config.yaml
num_hidden_layers: 23
num_attention_heads: 4
num_key_value_heads: 4
norm_place: "pre"
init: "normal"
init_std_up: 0.0236
learning_rate: 0.00501
lr_head: 0.00779
warmup_steps: 200
schedule: "wsd"
final_lr_fraction: 0.0
max_seq_len: 512
Each number is 128 + 24 x the weight over its row's rms, rounded and kept within 0 to 255. Layers, rows and columns count from 0. Numbers have three digits each. The size before them is the row's rms in percent of the matrix's.

# layer 5 MLP down, 256x1024, rms 0.149, rows 22-130, columns 640-767
100:088141118156149088168139104125163166149124149147157130126085139122128176103163118113082138055119137124131093160115144093161162161112151148164135114149132138111130159123137122118148166117128127139108129159159149141103138160101134115097098132107112156144121136153127087093126127126124140121179130105159120157139112113150158173103130116092143099139121141093146103165141149124129162154123
096:090157082110168113177149135156115157142170107122120148132138124141112130109143126144127194128121126112154147141119126167084104138106112129155162114153072115134125088154152085124130143131111116100118128128115130129135122140143111149075138134150121117124100156100110131165104135108107126091159167111165162144115137110150093107115163114101111118112142119164142121129171166122109157125132
095:166149115140142121110132112098139099099130128139155123141078110115136163091117142099108171118122134110132151140120115133145111121130146126115145127159145137154163125126133120151132133160124118098155152142156174153148168149145136100095076148160127117154132178150139121128159133098098103119093148151151153093118149123094110092176117144121088132141142135120148092150120160128127138081118
100:109137102110146132147095171131189152107168116142131140142196166124131121160142101122160146095168134111089127104156143126110127128158146151203109144105127150114158159125077142148095116151081159123112150094142091131148149148127119110123111156160089141118128113112111144177136086121156142153158122112133104160160084149133144153080095138139093144126121134138085114187166079123124179111152
098:154132097129188102097133130136125096116173118162166140150125143130160117153126110114147089088128121129121134138150145216138130123163126176114118106140132146150125139122153141142139131142208107096137136133102128138115120118134148144156113131111129122131142129171073108149149136140109139156125102103120138145087166130201103165102101152092146134077092164145144138126156134116127124107146
096:149110168164159164148130135153165133110114147145172162163166137097132145089159126124159140134070116140107108101132125068127150149122135137110158122146140151127161140111071068113110166129119138124145095176177148144150095109097115137072157109110155142088113121151141184104098121122101176086139106119103103110111105144083119112127135140127134098153104095138097132122122139114122137120111
099:143182108160120177094072100124136123146148129098147128104148171157111122121153124123142123147160119148147134161137102128114090084114126128135123134152076165083106139110137088172095140088137101130129198113063144147155138137147172131131129166140095138115137166110157143155105126142158119093101140132120170143138065137133136175113108124074117147113163130100135147101159131150119110140161
102:151138124140137153179126131143134149095103120125142137111142130093141164148170139182151097112118108164118135133163132088092125149177130165124141182118134145111119114115151158142138156140117103138130158106135112146093143118146088167083113083094116137146138136127122135144084179151120130085149131126105107111150113096138081116122162170157106118114105136136078106104096128108085148095102
103:112162096117132121123174159111103101141089149142151111093040111103130148135106102117087152134146124122155073118134112143143143146102128134106122112149161154138137133168158117119150175123130152155145093101094131126134146105105076153081128133179127089105124143140160107163140130130128120113158118085128145127137174153127114128175113121122085133151127150134124102111154167133135117158188
099:192106145140137109173123121099103124137131137168136140121130162128123169096106092130157130103111138113153096142095121093118135142151100169120210148107126137134158189148141103128096139116129135108184111119115132131103148108106158185196117138142141145134137188099154145160174160130122133152115115137126141094130152124062111140105104164130130138173130170109150137139100121160101135114102
101:163098137106103132130150129137140111136131111131089148141094103112101100148138126130126111117130104177127107151119097134116153146135139140138133124186186135132088138139082136159116091119123102117140130116115141118105120109157163132191133123141174096110141135129091119118156124117139111130092124141105168111122134121180134099073139150161113151078131123136080075147123112143142116137135
103:135115100130134131110108166131157171137138146112141121134121094082184148116119121143150109134133125128163120099166153125104142152142127098131113123100139123148127132112121138167169118171126125119132138121168078189158143118164125104124131098182114132125124131180153131141087111118083118108132116114138086147127161108090147163147117152109157121144098131117126106120085142155132119158161
103:184145118134147142155128123115117134073096118136151157128130156149129124107118131131084125108144082125073134141106155120121114127134129143175050127132124118143157134158127118170124110118146144118131133145100114104172067123139188113161130155125164143111130136156151139136141091081128071076096100117133137123151158118158105085119108169077088113184131181124177128110110114113142137101149
098:154136119135148130088105129149165120107135082140149128099140121120128156093130161144120126142121116122149118128129138103155127133110131086091098172138101154103139143123111122133084114119132137175116088152128136115142128136128145137175121144152106160150122174135130130080169100140129097082052133119117173155107141107111144117107123103163168121077097166123127137107119124126165146130173
097:159115121143106147138153125109154158110153089154118159117146121130119168116125162113130169106121129083087116118159152175155112118105136148105151117092141119139146144123111128091090148149124144104122167119165137155116126157118144116098146150113153111117084145154106073137150165094154137111106153103121122105108102138128170130101109153137158126157107110100124129128148179169135147142104
104:104149122116133136148113126128126117163117155113118116106154075126106143123127070087174123073107128118129113158140141162115121099114087134129151121094120135134141056102140115094140114120118145127100146143154147134126102149141103148159103140131102145141099141132113114093087147125121209120151116112127129099138073103144136138136174136131125101081127129119151148102090131134107102124084
103:078132096119137155112127147131108119158108087122124146109116130166151155130113071138101130148120117140133166136149142079126125130099120159091159133132105133176123106128149111140150121186103111138088114157109144168143075167146115174169139087148104123170123108085120127141149109149120123167128169170129098137095165159120144102102145153119130140118136132129144150108101150153150162115137
104:129136116103125120128106103111114078132107120150117144104125121147088095153137109103106108139137114120123135139102140070155161142175145138151108124141118165151159124153114132110124118156119154150100096118154143127129160106138113100086159082143117095160151124131140087102102172149110107144126163139108142169175151145064118107119114141089116108130101149173139086143137157127132104133109
098:160119125123108120140103138160109189078181085147140177144141149133149171099126109156118123156153149158126077092162121102120154173122082164088144083129185098112142108161149108127098120187099129138120101097128134163100153137123091161071114089074129120103110167167135102090136114108120186102075175130146120066157099160125119145117087103119175168100153146160146131133121122119116121176159
101:143154110141100114161139138103119164150142130115114124127070150121119119098076116146148113130124112177156131134167129180122111109158125127127118135089094116112143084149128122082128126117174110094109122144157115143148152136127098109104134110147120167137080154134178153105095128137110095113137117109108110146084082102123132111149125135125145123109134124138088099135156149119127119082117
100:100100134151119125171105130097145130127158153101102124166126106116138149141177150122134105159198116075167126120109125089149143116124093126129145120122144114148103142127115092150111117154152119154109101116154114151124105092096116129104151129086116104143114133151131170089139109104153150163155103121097120145117094159087152121123118114107118162109112129158152157151141150155139135143120
097:145167126143138114119171122118071099111112122114096133100143144139144153152133156171133164126131153164108123128090119083071107137063111135111121094109148110150121142140141141145165119143146127145164149139117130143156132116148120088114114106142153127135119126159110141118119176122123159112100154165152138127173143164141091107104128097168150157152140158072121116127143130126114165090155
102:134121184108120124106118143121111132106114110125164060134109135153128143092123077142096130133109097151114149158131118127121120131117191147140165115140159101131176134124115106120129144120137097129141126167147111120104141114131123115118149147112119145164122099149130082128139103113123187114135152123114104164125098108085124115178175111096152089151146095097197144133119118123136142094107
101:121072134139140085139126112119126134107084116087132110104178163118129141100164131127134132128104134139145152145082156124101123157124118123110120147135150115157121179143070132141102119129169111085111112131153117146110083124069112113140121105131143145104145122117140127139112153124093109152148115188162101136127159148145170123177117168130123129094149121134086138148110118134141140129146
097:163145104107139139112122130159137142161118119097108134131107141137116096156098123119174083141088105205174104135138111155122154108157106126142129165117141130172131134118110130110119083125161128136146168122121115150087108108123147168146149132144125140104124197133148115117162086135133105127142139099109141121102128109121134110126128148134138108114147242150167156143101096120119107109145
103:127147159109155167111091075126137144121115163121141141115130103105113131182115106079154105125099119152118190130098111083093158183129159132153138116135133131106133147142149142102153106134130105104152094146144096127123135160094093140114100080128113102148139093169152165168152131143125126148094099142122112175127106122126127145172134125099116107151108159111114135109128130111111123091121
101:115132103132137144106099121126159131139124108120132153107146094139091104134123112121144109200193147105107146110073139150150140136101138112144149116165108099110116142102112111140131099153118100121116105151167159137133137115123122142116120114139125107135136114096103148106100092128131114139120147114147124151127151090187113075163158109119156102081119119145128121120161117155140125093091
098:134128137141127163099129155113108146124187145174133165127112150103097148136125131148143124108127120136135128139114144094166142112085134131134141132113089187149160135123104146096079119110119077158154123124134151106134123139172110108131134117065141105121188112119157128113128127108172143100154085119187135147131101107152140118165144136091140146113096138127149109115119115122092152146130
099:133163106129147173086142144140156091144112130111117092138128105111104138137161133130163105094120152082143065127174114109133131114118125085115159121153137096121126099115118115133149108107135147168122122117190142118125159173119134143102151160089116138119160075152126177129145126133095126077128111134103144112168133138123141135124158099085126136172074160092107156115137149089135110139108
098:128111111127132125128161144126134157133111143141133082129127141150126106147116156181122126127099107186098183127096132101118089131131148098144127113134130127116146128137090164135148142141150124139105140152145146121087092135125146106149130159141119124165165169120192130103123139117114087125156105142129066109127157088089135127076165145153144127048145083133091140123140070153088079109138
099:164101145117129134136120096147133129105120144150118113096166178125128116096119131131116146140101085127116112126132115127137141106135135107117106140135099145144101140135148177106133154074126101084120118076117139138128104109125139136146113108162099131139110130113109147147143170097115110089110135135159090155118146199143119177083133105112120132120117141154107095137170129129083138153127
099:152120095131107083098109105161135132113118131106111109149184107126135092135153123156119113132150162138137132100142167190146135141107113168106142110122165113154201119143128153160136137126115084135113175135127120126155106110127113125094145130117114103140106118141144142114093122140122111140121173128132156114104149123126122096140099137088123165110126117180129081144112136139138120127109
101:105156114117129105113127111151146123144168157111093107141102196109153096125137166129139114179110063096128120143096125090137143112162167147128078173105158167164119173103140139159123120150136142088137092130157104122113106089153118117129150082146116107120131143155133130160150121104123098141113148092147141132112089133107169108143139147109169112101145111187128113094123117126120084107158
098:118139153156117128149143135115159169128132173124167146097117100128112133161135109117090140137149151100140159098089092150119130138127148107082123075153111125172148098102101149106134140129109118113087153152140151142129120111145165136129098133108135083098132128160131143158103109116157126149138149165113099143112120129134129174167150140107134155145151148145124123145108148131117127113107
097:119144127096157146124176102143105138068157139115129094164081133094138165107116199132162159129142123108051151150106135142133117139122160128121116181094123119107121123133144078136130126124128101116118128116134152109178160136164069111170129146094134159145154149175139204112142091139143122107110091154145146135143117143122143114158149111109118104123111160124143140137118111134096113138153
106:129133118132106110105105116083168094168146115134106114099105092101149098127091138135171121107101099081164151129122152141115141124149140092127121155118129086123117090142151186124123156118114097104116104137176135120163152125121072163138125123097155158130151112103162110116135171147171156126164137085136138105127124141097102117132138182148144092155123131134120135157181153114137161170101
104:129126122123115132152115128105113106090157157132150160122148116182148154153105169101115125106121162121082092149056097092129128107134129142151134120146146110123063144152141146139123105140105163146131111127158087165112073138118155147105112133108150149112122120092145158094162130177103146128184093105107103109145143136154155152091113137148139141154106141111146143123145129124133178124152
103:109157149154109142109135119122102110119087137102089128122157138121158126133134114131106125103140162129129180072151144113093134097104137147099099114195150152129139129127120109102165135117100157155164119176148113182199075160133132100140136132137108109100111145098161143129110175132134117139106142131132167139075130132146148084072099150142111105097116155139111133117100152093174135123146
100:102120148119122151129144125135161137148157139152151207160105138117112117072160137121071111143119150092143142118119119119122115116169157117139118110124126136178137092129152135151109110136143140110101116150111162100125125134119118116155120153064124121095129146178162121138109126123113135093091145108147174139149172100110101105140117173116111109111141116162120125122165096125130044066157
099:117152182126138155176105144168104097146183131154159126120112139124118161130084128138128157136109120147133083179158119118108144157090147108144115136129091162140149132143156140128128107143141145169139098138169138145095101127136116110113137118094112090165135148112120110087128191101110135136137166157075151137126145151148152144087131140105127128096126112142110138129153087104115102130109
094:157131140146149120173121098122135122159137164126151175105115118151161118132118122147136114106116150106145114138071124128097174122115137118142125144136125113083126141145102159146169105114093151106146133108071129158151159123137161131098116126147117118101137139155124168155108173121110140129165143133148129099135105108119129116083146111110124136151116169117133132140136162090118143130121
100:155102144068100153113140110104129137103156155157106139106110154078116104130085169157130160104129152140090094129148116124119176119146142143090134128128098146105114140140066104130142141118132137165126107120113144142097138168117110078147133117131151131075082135128190111161111135103136139146149140100148127158107115107131167117128161094113061115131121165157126132113152121122179123118116
096:099130150131125144104079129155143153160135156117117124166138143082146118079101131080134151172158133137056091168159140181161141112120184136146154134118139117127146134119151149077105148095170148119122125110094119086162140147105113162120130150129104146127113103136097176109144126099170095098152113121098093132154186185134133153120117157105119115106105112103133162118189104087113081123096
099:127153095164193151144119156160116070145129168172138103106132121123114119137140123124134136136113105132137126146108113147147081066162120138165098144159090137153119129105158138107093109116085154099137143074148106121147119149143110131099117147105122163163141114140118162140129157124113111127137129154133139109128133121111167128076116140150092147180108097111124122153143142144138133104131
101:150133109154144160126126081085105109170099106115146149162143115110151146100136128164076147114133102104193066149148126136107140121134124155105125139139153161099127104132098152120094139144155142133145094145103152144112149133105153141114089115147112132155120166153096090118135114115091129102201108142152141133094157138157106112152095130162146118096125163144107135112157095134113151135128
099:081117153131128170114143132123091149158059115143113161110153116163123173150153137156073127118053180142106110119140154093108137114123105120141112117117157085102171141125122127112175180094138168179130129130124149131133066115117041164093121083148129122123100142101115105099180156124165108161097135077111126125136151132106140153176088105126165118108173108140142137072160140113137146132124
102:119062131175150135136141129088097134122131102121143116122105130139170110129087139117186145124154118106118122135099086135185149132152133155121134142161158133178157137112121121144118170096101161117106078123099166137140158104103112152142171176150088107140184092121109121156104177101137139097146067131124154113114142132092119084102169205093098126176113118155172108106130102128099139117133
097:131145117140124136129118166157155113035075087121128087124096144119125090183135142102165106106134133137128152105062147104113130113084125123130156119144087118150123100139155185120142120127094128142113100142168116119149112133139145137098126137148093125121143129153138149134133154191145147128120181128108153123113084121114109143127115154111104125096107109137114103105172139124104123132137
101:181128152140155110066127151159127131146112158133172135129086115140132099165128107122099136135109123172149109160145129087123119139099089155078125156127143083142088136127099172095140144123115128139094137146119174124127169126129162174160137172150162153132134142124170102128157161116124112142098127126140180131105125129103132086157159142119130132159128097157121124095128099093117166127139
099:086153124135171110182136131107120130138147128144090077107140130121126116093100141127204149128133133093128135144139147201130104137160149121167104105077118104135141107111116110142131152119120115101139156138089108069162141120104134078162118125148134140059115136152184113105111139139137065132118138116124154137155120174140112111142120114128087117168155133126113166117101123142104137194121
104:145079131132131144124121082148120116135125150145123170116127173124133118130108126099157146131107090116116153130116183128133138101119134201108142143108087131072128170155157122170179108107123118126127067089111158162099200172139083102138146102146121163141125155084117148167125116121148133125091149154145149136117098120124179137086138133164132135115139150151161156113141128157142134079101
102:118118082134107133114112096107109111125137133116141149090139172113139150129128135140152140128175105128169106138125123117176142117144122145122171122141148088088154114114167146138130123157117083126138151133129118061130151152131173143111137098094140133103149151142165134153155146151121138126140133134102093138111123129151151135136078115097114112129141159131138150132143088129113128067109
098:127140133100111135086149139173081098180110101101105112193111109142115173131081155123155122126119139096133124159160157118112119129123134100138154111119092106168127095095128131118101168152128102160137124179108128135168124103135093133081137136106081149130111140113161132127135121157121089092129123139128123119101086127143139117099139157134127140140115136169153169170144139089132151139080
100:127092087111112140105132130129126112143144130167126107113098116166125134110138159095109148107164138104110143146156135124138094111097145121120111137158089145156129119147086150148164129136137164164129150157143140165093114116163121123208117065095111142130103154071160137129054138121138160151120115086159124132129109128132082121140130179141139114094129147088119115153126152106099112079125
100:148091077104103131090127123137132142131122149093128104114122132112145149139141139115163114140163119130102177117145089156130138159121104138111109107101115155109133142112168170145137111151125151126133145122134194097169125140096132124149148131108086164116171137138154122152079160142112117118093136136152145099126086201121132144116101144105140136149146155145084130100149093103105152153134
098:121145105163138156112120159157099110112148128138098169139133170115120146154125104102155132083082138131140135071108112108136118103116111135070138136163147138100167129146105123146155134121102140121122136112133146085095106165144123117130111124114138126157114154161100181162102124141102124125131152150142079137116127116141155138097122138106126127123141127116132100127135134156125154126116
097:136129159144108130113117128094131165125123145140126139152153147108144133120137115152140116103118111144110128080151139117140141111148093170111139134131159161095143144122153157123105113078110154129105134146145128171161127131118155110143132111138129127147098132097107126125117120134132142118105145154128133119109119101153141127145156117163134088098110118140108134155114155184157127115134
103:152144119165146101117146143084128118126142141102107136142139172137129148118105087117154129140164107143168126121130114136105134142150155123176161110125140086119114111131106121099159112102126134138114124160128111128086113133099123112095146127142119127140160182118127109098124095122144126108131144125132146172123122126121116116139152113108168123145125114144150149071155104130166130089107
099:102118141143122114107104150098197127111118131136089133113149176176151182114119138128114108109097098101113141137074133110133176125134148098126123171149150093110120114111120123128094141123131122091175146123144084106118101132120107105158135091107148136139135142143133096103111117164112139083134143099115150132137123151128142136075117074072127112111124081164151124130133152105140121129126
100:074143106137144098136136109136170123154108149121143169131102167143110146083160091134091130136098119130168135125136141184122108141141125113141077148176098127172132083137160086097162099134086153106157118131105126131128164150122119116076117138083157159176114172119142116125109111135162109130101110112106158128129125143174104126114135132115087142130177132117137103121141123156132156096112
097:080121110101124129134125121118158149115173148149112168155103121116123134107170121125175134161113157163142142109122106171094115130125125167145136097106154177136120095157128111111136121110131129056120167164073157122116168152141151143153103104118142149149078155125120155136079102141157147124153116142130139098146127086120098105145117136075094116136089157143150145124110141149120177116116
102:142105065097113145118155116159137157089129111105130127145162142102115092082125117115141132154130106151123102153136106099125137103161159132112133119171136110091117142135106066140100103083116141103150109161123134144148152147144132117106102127122171133136113158166118098110108085142126120124146115143144147118106179076154127123115178131085153115105126147130134154125153141148093133189124
098:136082169164131086114120121140124120147150100130167064139103110149141158172120102103114154088134126132149121084139129113138111096162148155136137095117129128161172193161125111123141131142117093169108155121113119141167146138140155127154159101093131080161131135132110124161100144143078126129155140173131073120145135147149156131086152099121115154127131154121135164122111116100115123134150
100:126149168104063138102110100183167118118110105159132133115093160131115129145161086140128117088129120127101146099144133157151089149122130117123162108115156156117159168091105114155154120139132083161138102136153105133132128148160113170128113100140162101138154157170145109088106120149113104144143146129147125122135119134120147134127168088107155123130132137130100123127128115139140092157164
094:108142154142100138128139110121127133095117152133104106114126112140112133122178144099151119144127133099117131112112150137158154146125138114113124189095154165150114142173168182153160116128109140178122123126182129130128062127086108134145144147147115138172107160166134155131149147156124117124106131087140119098155185164164113144104136158145089132087133120110132162086125122111133131125100
102:061180131088103123172120139123137100095118083115153087092130144101118136150144092125119141143131123160157164110120141178080133145129127147154077124115172129111147101125156126159103122147107126143155119104139094157131131127146165137139118136128170093122175139119139115146096110170110115126146097076126097171148117136109129131176111156115144154143088178125127139136109139158128111090137
099:116078117103148154157158133135099132148160136105112113139110133151124117122132085102129164140143153152153138177126080110151117110124100139151133145105109149133138112130112135162096134133118125130094099117130153107117081082107104130137124107145134095106181156151150117125151144153157135130188114171158121146119129160143114121146116124080149098078138130112098074143120117155119134101093
102:150122178129130159100158112098122173124152187120140115100163107118153165139109097091134077156110117114131091136110131068082157123157138112101137103129160162115071148122118069109194121140167144137112142156144150160119137127109093109141151159160159102094134145152123134110196099146116125114136143142160149127178172134128140132116128131080143128153116112112134183147134113082156149142063
098:148117082103120152120110114147149086156125130113142128135073041165092069145133124111126107155119118138110095140103124169144142142115175112133131165137142151146162096144124109141112111119138141147130121152161152123122123127159180167149116114093149109133133157129138157128127078109150100156153075102122147127153113102101118169165106153154124103094152162105124182111119104158128084138119
099:131102122116187136138135123132163142122101098159126151081105134182143149145122155117144118129139156115143151162132164130114105114096150118082133142141109163149111119122103176128123144146065136129133129128162113121098127108137134131087119097146143158127127130121088172158108159136084188100097135128167114100133089116129089090132163141151137123104107120136132146118147150116141087131121
103:134119111117092139126150141094129126141158119111135168115154097112115130107140109094148108108124151073113125165130131155117149119086144109167090165116123119090103140114159148119156126083194131125150110136153119132167158133146148121132086129122125087147131150130180166128111149127126115116118147110140091155109103128151102141084163106123124116112134141144129096124104150120139105086115
100:195166130175142127059100152122131122101125118140130118116098113129162118106148120117150142119129154104109115162165169131165135103109114126083140128176156145100132129139138141151130128100089138134158131126152103139127152111099154150165129136084150130123143151115137135164152129118135125152133157134155111133140148108144111135153142109119103113133111123148106105147164158099147145100157
098:144099117146117174133137091175157117122153098131116103121107149118111147134146152150125160099114157132099144143067129114154139119113166117126088105123140107116170132123116151174101108102159138111115164154133109133091116142134121159105108113091143122138151121100117127097135073152154144118121135168156154146134135147125103119151130064124178080107109167109151150123103104139113099138158
096:105094163138150131113150129121114157139142203147104168135149108119155100130172146124112157078124163144107116072118115123144105125170138150080133170193105142118128125091118073125133131137095128134156155108093123101144106126123138149145149106133172124165137111127123159133112135100140131175134076122096087109145107133133124161127140107162132150104111113122143122134145190101128150115119
105:128135108127142128123109103104097118086142125098152143131102136136097096109148109143145155131145120133120142120136130140070109129126138117146137121111128121190123148119126111114173132141104135143176134108118095126081155147155144118112157159120149125125125133122140128163133121159111144126125114133115164109117144138109116096102099118147089135160109124105136123139061124148126108109123
102:075142126083151109108152126112170126155114100132111131128126100089106109148112103147180117128096107113131176088133082083078154144142124160127110099112177110104116126140109135139120116135120152144110096134144132141123135109133140154147117178147130167143112137131155148166150118162120143151178116138119123123102138143081090131150117141106142155085131113161098111122116121158162162097141
102:085093145125158126126124095152122135145124112155111060119118153141123097170140117132127101128192112151129110137133154143129122122132095135171148132155104141087133138134133106112128131061146114135138150090115130128100114140139122133117160138104127168140119126124107141157129175120102109099139136105106099123114131109095107111126137136130106168154168151154156119122152120125136096179094
095:179112162149150133106139107149108103127117139101154123142102101135136151159119150100136067121067141165134102132140139117098165131104123129098154158137182091181111087120152150145159141152163089150152135162123146145050133158126124137098086125159136123113115157159135147123123146144123128160145130119116131115124104127108160131131161157119131149122134130130120125111120133108104140121137
101:126113105115101081126155117134156132157100161168121154108136098093123134164115146098132125130144120147172143116148135145093115182187121140144110094165191094141149128120060109135136116110135115115152131137103102137172172151129124112151150122114135119153126099105114146141131117139162079140120115148130146133113151132166112130093175124111107129136099111102100062137136114130102102129135
104:147126118138102143088104136125135142158126086140141109171150140112133143150151164126115150128135082161118174148095151165109130134152148125154134154140065120160126168103127123127155103139133106114125096103114136144129152119108119094134111167102169116124145145160133131134118165106148076110154126166128127139137096128148154129128120084127135157105075137151108106174153096131130163139158
101:139138124129164109140106127088119125139099148139113063097123114136129097114105122128140106107102140175177123112120101094098150119107088131110157137158124100125132139123126162149171163087162114094131150134113160166157100155122111095125122127120108121106117175138140093091133114117083069130090158146139142138129137103095125158113145091101152155151168119110145202155129174124146135105138
099:066098122105116152135109139101165077164152133109142176111142157149132105146143119106126121120150140181102087138069103115138130097140147120116158123130147116098103128127172138117132155134149127102143102162104091118123119124135153130103110142196101137091128096110164139122099127104160139125127120116115114127181182131102199156085182133104121131131153119106116122086137060095122160105076
099:110152097127106132101102146138135147141114107134110124117111099115101144133149061120143133171146100137126094092136130190098176127123101149129145147123092107154139136112109169127155122087098142119118155128083161088121163148143127126131119108116126088116141164160114131148076109168135093150099111115087158131135126152106092117096102110137094142118144161166122105090100134165115121115119
100:152132159141101095119129160126129131124129118139125120171106171131108177123105131104163171094169157132145152108146135123103099130121105152145155158132115124072130141101138131134100137110148123161109096165130114160142123104131139139128152118115110086105136124089122158132167116111175145088145131142155098163114123130134108153127147156163119152116113113111117148141129144132125095087137
102:133121093137118148113139158109099130134125101124103074105127153071104104140133163127124144142153151084114115149145160113141156147130133142091130094118105130118116137117122113113131114083173125164147103141084105095135143151131123100150145154149117091112096093118126166097120139123086138128116107134127103124146112112168120157120118150146153106107123097111109140111158130133125113146107
103:128102120130114127106154158118147190110135130136139100120120085105088118173114133070149127121154075124152122146125166094148163154164104145127165160087100102077127136103096146137127118107127111097084103081115159140132120105130138137133100100115113110096135127119124166100129135144128105109113107113102124148146143122130119123113139154126072160120064110093135131134128150145134130156143
102:112108106102136085158125158091133099104127172169146124103134127185127105084142175142136094136187100156132093151121119130096145123149131105112123130138148112130114128109122139103128114119107176091133142110127161119151137090107090129161123155159122203124119122123144090142134142135129102120122107140107173145169137157125141111130162145111143149183166149116162180140111140133118097124149
102:141078122137171086136152127139130167133113160104136116135130162143139158110131139137175172145117115109142109114127156122149150124109150093119131127122124133134147125150149125194100137171166108094154140100169146182129109142120130154123167107152166164091086098102118169115118159121109132157138122129122098140139150166083157104089106120116156119169103129132146101101112105127147174152160
100:120125149112129087119120102112119134108129125144145133143108095165137103096093146155120149141131091098116090137141142052135112159079118157149114113081163112105151140135131107135121116129112099081114167099119131140145154123107129130197151102157120160097134141097114143123171106130172137140118125131127138126153135121144131174100100143116157130105135130088141179157143114109133118133125
098:103081150106059132115111086108115136110149134130151136120122093141138101126090146123122141164146114149159139116104122112109135155121138153130154099144108083124162141129092096127117151136135142128114104122148135115144166180114056100167098087131124088096118144132128116177124175133154103086166141127159126138134203140123132138070097113158118174135131094104129117114124146126141157150104
099:128159113121143074132058153128123121107158190140093167126131124151120173127126101166113147142128112096154154082107161114099122099152137092142126116156058155150165086112132120151132136143115075160119131136115107141145144121184126124123110135132135140123129177110145081111168129124164159100102134090140096093132129110113166143094109127126129109122133165097093114113106125146147159131107
097:134112160161044152122132121149110128095182134155167174101108129098112099136123137132093109125134099118102115162169087180095137126166127069145126084139125168147157115135136163122163122098141122090118142114155175125107114140153157092143094126106086124121160137115116128078118132154106147134092160127064089119161128103099158114126075129177100152124143133092094125123125133113152093132147
098:089109152170118134146097144100155108069110068094125182139145122144094112093114152142142107130143151160097110110146109130083127141138140097141111116115174148145129140126097103106106111130102096142111109115110094117124164127132172089126148099141149158094107113117133138130119091162088117120149133091142153145135147117144120177136136143192163107097080125148109155170167096118112167137200
100:091124103146143153131120155111131151138138102096138129104132129135114188099145094107142125173119069126143119118105140141104145110148137175161143138118100122088149140136165125127116128106129126128158077153146141161192141125115154161161149140120127111122146168110143117087116141113090066131121105134093079123155175165098104126109161144100138151158161117109117097134127117134129139115139
098:143121138165094067130124111119152109140120163103173122095164124116105112167138118130135121120150155144116096091129153157119125126137095141114094145141154155125156121108137164114105095122141110135151119133125126087113096107122100131125110146133092132123156133109113126144075106126108100144109140155122111150162112115095166121129136199147157136148116140141142136167146137136075095088090
099:096152127127136093120132137131164174152147156156122109103095167119108115123114133123130098102096161106102146110135139171149105180123136121159118168113085146099139140109128140117168121119121130191141166131155115094169156109126133131144128128143136142124140108121064150102152130094161140143146138122126103103134094132136124129135153156113137154135157129144129126102113140101140123099108
096:183095151118101150124110140099085156132147139126153097138104119165121100090163120058128095129101104121167127158140135134134103111111175144137150154150095119144109128164128163130158119095152134094143087119075118168145084170101135129148117097150152117128106148084099154122097109144133116102114197127130131135142150153152128137112110143156138085117103115144091092125148105125099122129140
103:116157080135171090124121113117112142130072204089105124112134184149113155114150111099101171118155119120127139116162111110151082157145133145081120095188130132158126146108169123157159128130124142132154144126104095083132122108134161086085141137132101115104130128147075146141114113125129130114095110137146140119096132157104129156136136138116127133130121134119158099137112098133112104161094
099:122134096056139113112121099153126156133098128171141111152110109123097146083110157126152129183137153155104159159093141106122139125128133100118127131107162131142169080126097147097109096173154119099153099127112145115147100125140136089197149146134114146116108137145145116169135113116109143119123106127114086157130131152123131146129113095125125106142111073153131112100085126124156132100119
100:151157101093110116118118147127088086113151166105110154127116134117133146124113091119094128135146112134113111113143144184145124134105090167142140137114131123123129140102129123128112104133108141126131140144106106159112110177143135120118123131148133128052055128118125125065093116128156107121178067123126121110130128115098123148106137091127111153130074128112107127115155146092154074115144
104:099140123146149077119151145132180134123106113116140172132174148159116135097099161176127092129094149087153110121128135091137122108145162120118128134099130149177195170128103124118110156146170131159104172163148145092110102135123122103064152153118087118173124122117142137089176111122140115152126135145143060131085120131116149127155118152118136181063127100138119143125139121137145148178117
101:102091154129130109104128106129101139142118140140121124125162137131124089128087138120098133103127133104148149103133146132142130145135138097113112136146157124099117160096125161130151128107138121187137134161110088126145157101103145130146100131082111147137136093112144139143123149128130108122126113124084111144101095162107094152133148156103184120121097118143182162123133106114099126102127
096:166152092118084129148105119132133138161117112174129124105109101150143115103128142151104117109112132111107113171142089134124140138167150137112140118119109164135071131137133163140114116112151109091180116140092117134134119114115140160203084157118075141097089125135106122116115148140113096115128071123108124114137091133163118144099080143119101123128138126132134154097126168141122070129144
105:124109157088117128115118112137107140155097141136126097144109081119154127140115116092101141141109139137126103118137113134108119112154136124171118161153123120080131070131124192132136171145169120159124136113156057118101134179134091114128184147125153112139116123155058118096141141095121105094137118075112138146166125120086137174133124152143181128152121122150151108136113106084150104106129
101:168136113115145134132092144133127125131110159138143138133094155132153120152089126130145133105119114115123150142105113169145129181130108115140118143134138132112120101160130127142099113125120115157118128154146102139144128099178090153113149147162161142111109118173128147148082135131128122139096145101132089136118121126114115118141138087083127076087160138138110134115146185089101149128089
102:127120135104094117119109101118129148123144065125159166092124108159134134148113167098150109110122154127137177090153108175161144139133103128125101094186088129129107126117162103145084111095133091180134100123128098103194079131152102105159162185145116128120112173120133143119101147071077125149129076128145132141129139174119139134142111138127130149104133059176084131109122139133133112126122
099:175139135133151163119099131129162123129148104133097124113099122122124092157105162142062098204147139164131141143112108140100121101163124134128120137134087092156116130126113162161180126131159132129138127136125111136101103133115089111113098144200128120127144121162127127182097112138137128138107119123125160121118137129128107143144121116124122147120137152146105146141153173168112062131148
094:154133152054154134130142119153140108132101092156167125142117149140125135110139140162136153130099104094103104132125150136154168105131128115125129112100165106124082109128156129105133154147109124159129140115095116127108098128113107157157145127097097134167118105161123120133138109137127123107157109098130130134115148109166166189118123115108135092125118148156149140115102115156122134137108
099:126156165111163142114140083115161101156082159089129197121135104121137153137125100158177113115116109165086095103162134058123187096115095137103133123110145130147125103113149112169145151111113125122142102130136108118121163110089159101124124127139129121143184086102119149162128123155114120114127134135127114082084170158159167132072123094187130107095159114144124167127156103148123171130096